python train.py --n_layer=12 --positions="rope" --qk_norm=true --extras=["capped logits"] --optimizer="soap_variant" --lr=0.00457 --beta2=0.99 --warmup_steps=68 --train_tokens=460700000
Each number is 50 + 10 x the weight over its row's rms, rounded and kept within 0 to 99. Layers, rows and columns count from 0. The size before them is the row's rms in percent of the matrix's.

# up: layer 7 MLP up, 2048x256, rms 0.188, rows 1794-1806, columns 0-127
# down: layer 7 MLP down (transposed), 2048x256, rms 0.189, rows 1794-1805, columns 0-127
up1794 101:48 62 56 54 45 42 42 54 48 60 34 32 47 41 42 30 51 41 60 49 53 43 37 51 57 46 29 67 62 45 57 57 39 55 58 51 62 57 65 41 57 53 52 43 30 62 29 42 47 48 53 52 71 58 57 67 50 62 41 64 50 46 48 44 69 55 32 42 52 47 52 49 49 54 47 48 50 54 56 46 33 63 40 59 49 38 46 61 44 61 48 53 43 48 52 64 32 35 33 66 54 46 45 52 43 51 45 51 52 34 46 56 60 61 46 63 50 46 53 42 37 53 56 70 50 49 56 44
down1794 100:47 40 44 31 65 33 58 46 43 70 53 58 48 37 35 47 50 54 48 53 58 32 51 53 28 53 33 52 41 44 55 49 51 49 55 37 35 56 48 24 37 49 42 42 30 44 36 53 66 59 47 42 40 45 37 40 55 50 33 51 50 40 48 43 58 41 57 54 48 74 44 52 48 46 37 58 65 52 61 21 59 64 53 42 58 74 43 49 42 34 46 47 48 49 54 27 30 37 54 60 35 61 43 60 40 55 47 61 47 51 54 34 58 55 59 52 53 32 46 43 29 44 47 41 58 59 51 51
up1795 095:62 49 52 59 46 57 49 53 66 64 48 60 47 61 33 46 63 46 40 49 56 56 44 31 30 44 48 52 53 57 59 36 60 41 35 52 33 30 68 43 55 46 50 72 60 68 42 34 49 41 57 48 70 64 58 73 52 50 55 50 48 48 47 53 49 58 54 62 39 57 48 55 46 57 54 49 63 54 54 52 37 45 47 43 31 50 50 48 38 54 38 35 49 61 47 51 58 57 50 49 68 46 65 37 53 44 60 55 59 58 31 53 51 34 49 43 44 47 45 41 41 48 72 77 47 54 48 55
down1795 104:41 41 36 61 57 53 60 47 66 33 50 51 55 46 38 44 39 53 47 56 57 43 41 64 37 50 51 76 48 62 54 43 39 47 42 38 67 56 46 46 52 57 51 46 48 57 36 41 50 51 37 56 45 52 59 55 41 85 39 52 33 73 47 48 61 45 44 37 46 50 41 43 44 33 56 64 55 51 42 46 48 50 57 62 58 55 50 50 51 52 62 52 53 46 63 54 72 42 50 54 49 62 69 43 40 41 52 51 46 51 49 31 49 35 52 49 51 28 61 54 57 44 53 50 59 47 73 53
up1796 103:57 36 50 54 50 49 47 47 57 54 55 57 30 77 47 44 50 32 55 71 39 39 62 52 57 24 46 32 48 57 70 35 45 55 64 51 42 67 54 55 45 54 37 43 59 58 60 55 55 49 65 44 58 54 60 68 60 76 37 56 50 46 52 50 57 54 71 58 40 47 49 40 47 48 58 48 23 46 31 57 53 47 59 36 64 39 40 48 48 43 40 56 60 62 57 63 53 54 57 51 50 46 57 44 49 73 41 54 58 54 73 48 66 64 68 51 61 61 39 51 56 48 48 54 53 42 39 43
down1796 105:72 51 54 57 57 42 37 50 55 56 61 61 57 50 43 43 54 54 42 43 33 55 53 30 58 42 50 38 44 51 57 44 46 56 36 47 44 49 59 46 39 29 57 46 57 40 31 34 47 25 52 49 49 49 52 45 72 39 41 44 39 50 49 36 57 51 53 67 33 56 56 45 38 54 68 31 49 31 52 56 47 65 54 50 50 44 62 40 47 57 59 32 62 56 50 51 40 47 58 44 53 26 58 53 65 38 45 60 33 57 45 54 67 54 43 53 44 43 40 46 52 51 41 47 59 67 29 35
up1797 094:36 46 47 56 39 48 36 43 51 40 56 43 31 58 54 57 48 37 59 49 34 48 46 68 58 63 52 57 58 38 54 64 54 74 40 38 59 57 47 59 53 53 61 52 49 45 59 46 61 53 34 44 57 66 51 48 50 49 50 38 46 43 45 50 52 58 52 21 27 51 46 51 39 43 54 54 53 47 67 57 36 53 42 71 52 46 35 42 43 68 30 48 56 64 54 38 55 38 43 45 51 65 30 36 57 37 40 54 47 60 53 38 57 46 47 66 53 59 43 57 53 61 47 51 45 58 38 46
down1797 092:62 73 66 55 69 58 39 54 53 56 42 45 48 36 39 58 46 69 51 37 38 43 43 62 39 50 51 56 45 50 52 62 63 35 58 50 52 35 51 46 64 45 58 34 51 56 61 40 43 54 49 43 42 48 69 53 54 40 59 58 54 62 52 53 58 52 46 47 61 33 32 80 42 55 68 51 52 62 55 35 57 50 51 30 23 72 57 43 44 60 44 38 61 51 44 45 52 46 47 45 53 57 54 63 50 48 48 54 73 58 51 61 48 37 48 59 57 47 53 49 39 58 45 53 53 76 56 57
up1798 097:44 45 49 59 52 48 43 58 45 59 44 53 74 65 76 57 69 59 63 47 38 53 54 51 35 60 47 30 40 52 51 43 43 57 64 47 43 66 55 74 67 52 41 42 51 46 41 56 64 58 58 47 53 61 44 37 64 53 60 42 38 57 58 46 56 67 35 55 31 51 59 31 53 72 52 50 42 54 48 51 52 49 41 49 50 44 28 52 56 59 50 71 53 54 44 54 53 31 65 58 52 36 41 46 49 43 60 45 41 64 46 49 54 47 53 48 53 42 43 62 48 47 53 36 52 65 30 60
down1798 092:46 44 44 53 50 32 64 45 52 53 44 69 43 74 69 43 48 50 46 59 56 58 68 45 44 48 58 57 56 42 38 39 50 37 37 58 34 63 49 54 59 64 48 41 44 45 53 44 44 48 44 61 42 48 53 59 50 53 56 61 29 43 54 29 61 51 45 51 56 48 67 50 55 66 44 39 25 40 50 35 49 44 58 64 48 56 62 59 55 44 39 63 63 17 56 56 65 38 53 53 44 48 51 64 54 49 44 64 55 39 44 42 57 62 62 51 52 45 50 48 55 59 43 50 29 49 38 46
up1799 095:36 55 56 38 42 48 38 49 47 47 65 32 43 49 49 26 56 51 51 44 55 45 60 49 53 39 59 48 51 46 66 35 59 51 65 53 52 66 50 47 66 64 62 56 32 45 35 67 35 36 46 43 45 62 42 40 54 31 38 38 38 40 30 42 41 52 52 54 51 51 30 53 45 48 66 62 44 48 42 46 58 54 60 48 47 47 34 43 65 48 51 48 61 73 41 57 34 41 44 37 25 49 65 62 46 54 48 49 59 27 55 51 55 42 45 42 64 42 67 54 54 54 38 57 44 59 44 48
down1799 099:47 56 40 32 49 58 58 53 51 36 51 64 50 64 44 48 53 67 55 41 48 71 49 66 52 48 42 52 38 58 41 28 50 46 45 70 51 38 52 28 54 48 57 49 49 40 39 38 47 35 41 40 69 37 45 50 50 55 60 34 70 55 38 59 62 39 50 45 41 63 44 43 71 37 48 61 47 66 48 47 50 46 66 41 39 38 63 45 66 59 53 46 46 72 40 55 44 62 48 38 54 72 65 53 57 73 64 54 52 64 30 71 51 66 48 54 51 38 65 51 59 34 62 65 58 45 76 48
up1800 104:46 51 54 58 43 36 46 42 69 60 64 42 41 51 56 51 43 48 30 33 49 65 29 47 66 45 50 34 66 60 48 59 49 48 43 53 52 22 48 52 55 30 58 54 79 61 64 70 50 41 45 57 46 46 54 56 50 58 52 40 52 48 77 42 54 54 59 47 45 42 50 53 53 71 35 49 38 53 40 40 55 59 41 65 64 61 35 54 57 41 60 42 55 39 38 53 67 54 51 46 58 54 51 33 48 53 45 63 55 66 56 36 70 57 54 49 42 28 45 50 45 40 43 55 56 45 55 37
down1800 103:37 56 53 40 54 47 36 51 34 42 47 56 53 58 44 40 46 41 48 67 58 51 43 56 52 67 46 26 38 68 36 50 38 46 40 41 59 46 38 40 38 34 45 41 59 51 38 56 28 38 55 45 65 52 58 59 37 49 54 51 58 60 69 57 47 54 39 49 46 45 37 66 54 66 43 37 68 37 56 52 60 44 38 49 69 56 65 43 45 53 60 53 64 46 61 53 49 38 48 52 27 43 45 38 59 42 44 52 55 39 36 49 67 48 41 43 46 43 46 59 56 39 45 62 58 49 54 41
up1801 097:44 52 49 39 59 59 60 53 47 48 48 71 46 57 42 45 42 52 32 44 56 77 51 37 55 52 50 44 54 54 49 27 52 41 64 48 44 58 53 53 50 60 72 65 50 60 43 51 53 48 57 49 60 64 37 54 39 52 49 60 45 56 56 52 49 33 57 47 50 47 55 57 53 47 56 52 33 39 48 53 50 46 58 45 36 34 74 61 34 74 37 41 44 35 46 32 60 46 53 53 53 57 49 65 43 55 41 51 44 53 54 45 72 39 58 49 39 54 56 56 61 47 53 52 65 40 60 48
down1801 096:53 50 45 44 51 41 75 45 63 39 49 52 59 60 46 42 58 32 33 57 57 46 50 32 45 44 47 55 41 55 57 68 47 59 73 64 53 45 66 58 52 48 56 55 32 72 51 42 60 46 64 44 44 79 57 52 65 47 50 61 49 51 51 49 51 49 40 51 45 40 44 55 47 58 34 41 53 34 62 57 55 38 41 44 57 55 50 56 41 47 32 41 44 58 49 60 59 43 56 55 40 54 53 52 32 41 50 38 55 47 59 41 59 59 50 35 42 43 44 63 53 55 32 50 54 54 59 44
up1802 099:47 40 47 42 36 48 47 46 58 33 40 35 57 69 47 66 47 38 50 44 60 56 34 50 57 56 40 49 54 45 59 57 50 49 60 79 54 52 60 64 53 51 56 50 50 50 54 61 50 77 51 48 62 52 28 59 66 42 36 35 35 57 56 53 48 74 50 67 57 45 52 40 42 38 48 49 54 47 46 37 34 51 43 54 37 49 61 34 33 48 78 53 65 58 46 57 54 51 55 47 55 39 51 53 41 58 42 67 57 24 61 47 66 59 39 46 55 42 44 54 39 46 56 58 42 44 37 56
down1802 104:42 34 53 47 52 48 37 41 46 41 53 61 64 46 45 46 67 68 37 40 58 49 67 63 42 41 36 57 33 70 52 72 54 51 48 47 49 64 45 41 47 57 53 68 36 42 49 47 58 67 44 50 68 50 49 42 59 61 39 33 54 46 52 65 52 58 38 55 51 48 67 41 48 61 28 60 53 40 45 66 44 48 44 51 50 38 32 32 55 33 50 65 52 56 48 59 62 33 60 65 40 52 51 63 51 38 44 40 39 53 57 37 41 44 47 40 60 35 65 54 39 42 52 75 37 56 51 59
up1803 104:50 43 52 56 38 47 59 45 64 37 41 60 41 69 64 43 32 58 41 48 45 41 60 59 60 39 56 54 44 56 41 46 31 36 45 57 33 64 40 34 57 59 54 49 66 50 56 45 28 64 36 54 67 50 41 35 58 58 49 54 38 50 44 44 27 43 55 47 57 61 57 42 55 48 44 73 43 45 50 53 59 67 59 42 49 46 48 44 64 40 37 40 65 54 52 50 61 50 64 49 48 35 37 54 62 52 46 62 58 44 54 53 50 53 52 56 56 53 46 67 54 63 43 50 35 66 40 29
down1803 100:53 31 58 55 59 53 51 48 28 42 55 45 52 46 58 61 58 36 50 50 37 56 50 58 74 30 54 51 50 60 47 44 37 40 39 58 52 53 48 58 59 51 58 43 67 56 36 53 38 57 50 41 46 54 48 44 55 52 38 38 55 44 48 62 50 65 50 49 46 50 47 34 56 51 44 61 41 49 56 45 62 57 44 54 40 49 75 58 48 63 20 65 43 34 50 48 47 60 60 73 57 45 58 57 68 40 44 68 30 70 42 48 43 53 68 62 63 47 63 46 69 50 56 44 48 33 31 52
up1804 100:62 56 47 55 57 45 66 49 51 28 61 49 43 52 39 42 49 56 55 40 37 50 52 50 47 47 56 47 39 61 43 35 64 62 52 55 44 64 55 62 63 40 45 49 63 52 45 47 55 51 47 38 41 39 43 50 46 55 46 64 47 52 43 32 66 54 56 52 51 45 37 49 53 59 46 51 48 49 39 43 32 51 45 40 65 59 39 37 45 45 57 42 57 48 57 40 57 51 50 47 62 59 54 48 47 52 55 53 45 47 63 47 61 34 70 50 45 59 74 38 51 27 48 48 54 24 61 41
down1804 095:40 82 48 61 38 56 58 55 52 53 70 60 40 43 37 53 53 46 46 40 52 40 56 43 54 64 85 58 55 61 50 51 55 54 51 59 43 56 42 48 21 41 52 45 59 51 70 50 75 55 50 56 52 37 50 63 46 45 47 46 49 47 61 61 47 56 67 52 40 49 32 54 56 40 52 42 53 53 50 58 40 53 44 83 49 39 45 49 58 45 48 53 52 55 44 54 39 66 49 44 56 46 61 57 47 52 32 49 57 50 43 63 40 58 60 57 22 49 56 73 57 60 62 50 46 64 48 49
up1805 101:50 13 46 44 35 52 59 48 63 45 52 55 57 60 45 54 70 49 57 72 46 31 57 47 34 64 54 56 48 39 32 26 63 51 40 50 64 54 44 49 23 54 52 51 55 55 34 48 46 55 50 54 49 45 52 48 54 41 66 38 45 55 49 33 50 67 44 49 56 53 49 46 32 64 39 56 72 52 36 64 44 46 63 44 44 56 43 56 63 55 39 50 36 53 48 49 58 43 46 41 51 42 44 41 53 51 51 35 49 45 40 56 63 33 47 55 42 76 61 48 48 40 51 47 54 68 46 51
down1805 106:32 52 46 33 42 48 46 42 49 47 62 65 55 36 43 64 71 51 29 48 53 55 44 41 46 40 50 52 39 46 52 66 51 51 51 42 61 56 43 51 52 57 40 57 35 52 46 52 51 51 35 60 65 57 70 48 67 56 62 53 32 57 28 50 47 54 63 47 57 74 27 47 52 28 49 49 55 42 46 49 36 47 62 55 72 48 58 54 41 48 54 37 46 46 51 57 52 40 52 53 47 59 32 53 55 36 57 30 41 46 54 55 62 54 48 48 53 53 66 47 44 50 49 72 50 35 47 42
up1806 100:74 42 40 39 56 54 42 52 41 55 53 45 61 45 49 58 49 55 42 48 48 51 41 57 45 64 50 51 58 60 47 58 55 48 61 57 35 69 39 42 55 49 29 38 47 42 53 29 52 48 66 48 68 42 34 42 71 57 44 58 41 39 42 48 35 47 50 32 57 34 61 38 48 27 39 48 57 60 49 55 54 49 29 45 30 44 77 53 42 40 44 48 49 41 45 48 58 51 48 45 43 43 64 55 30 42 57 45 55 49 81 52 62 37 42 54 59 37 38 31 24 50 51 53 58 42 56 35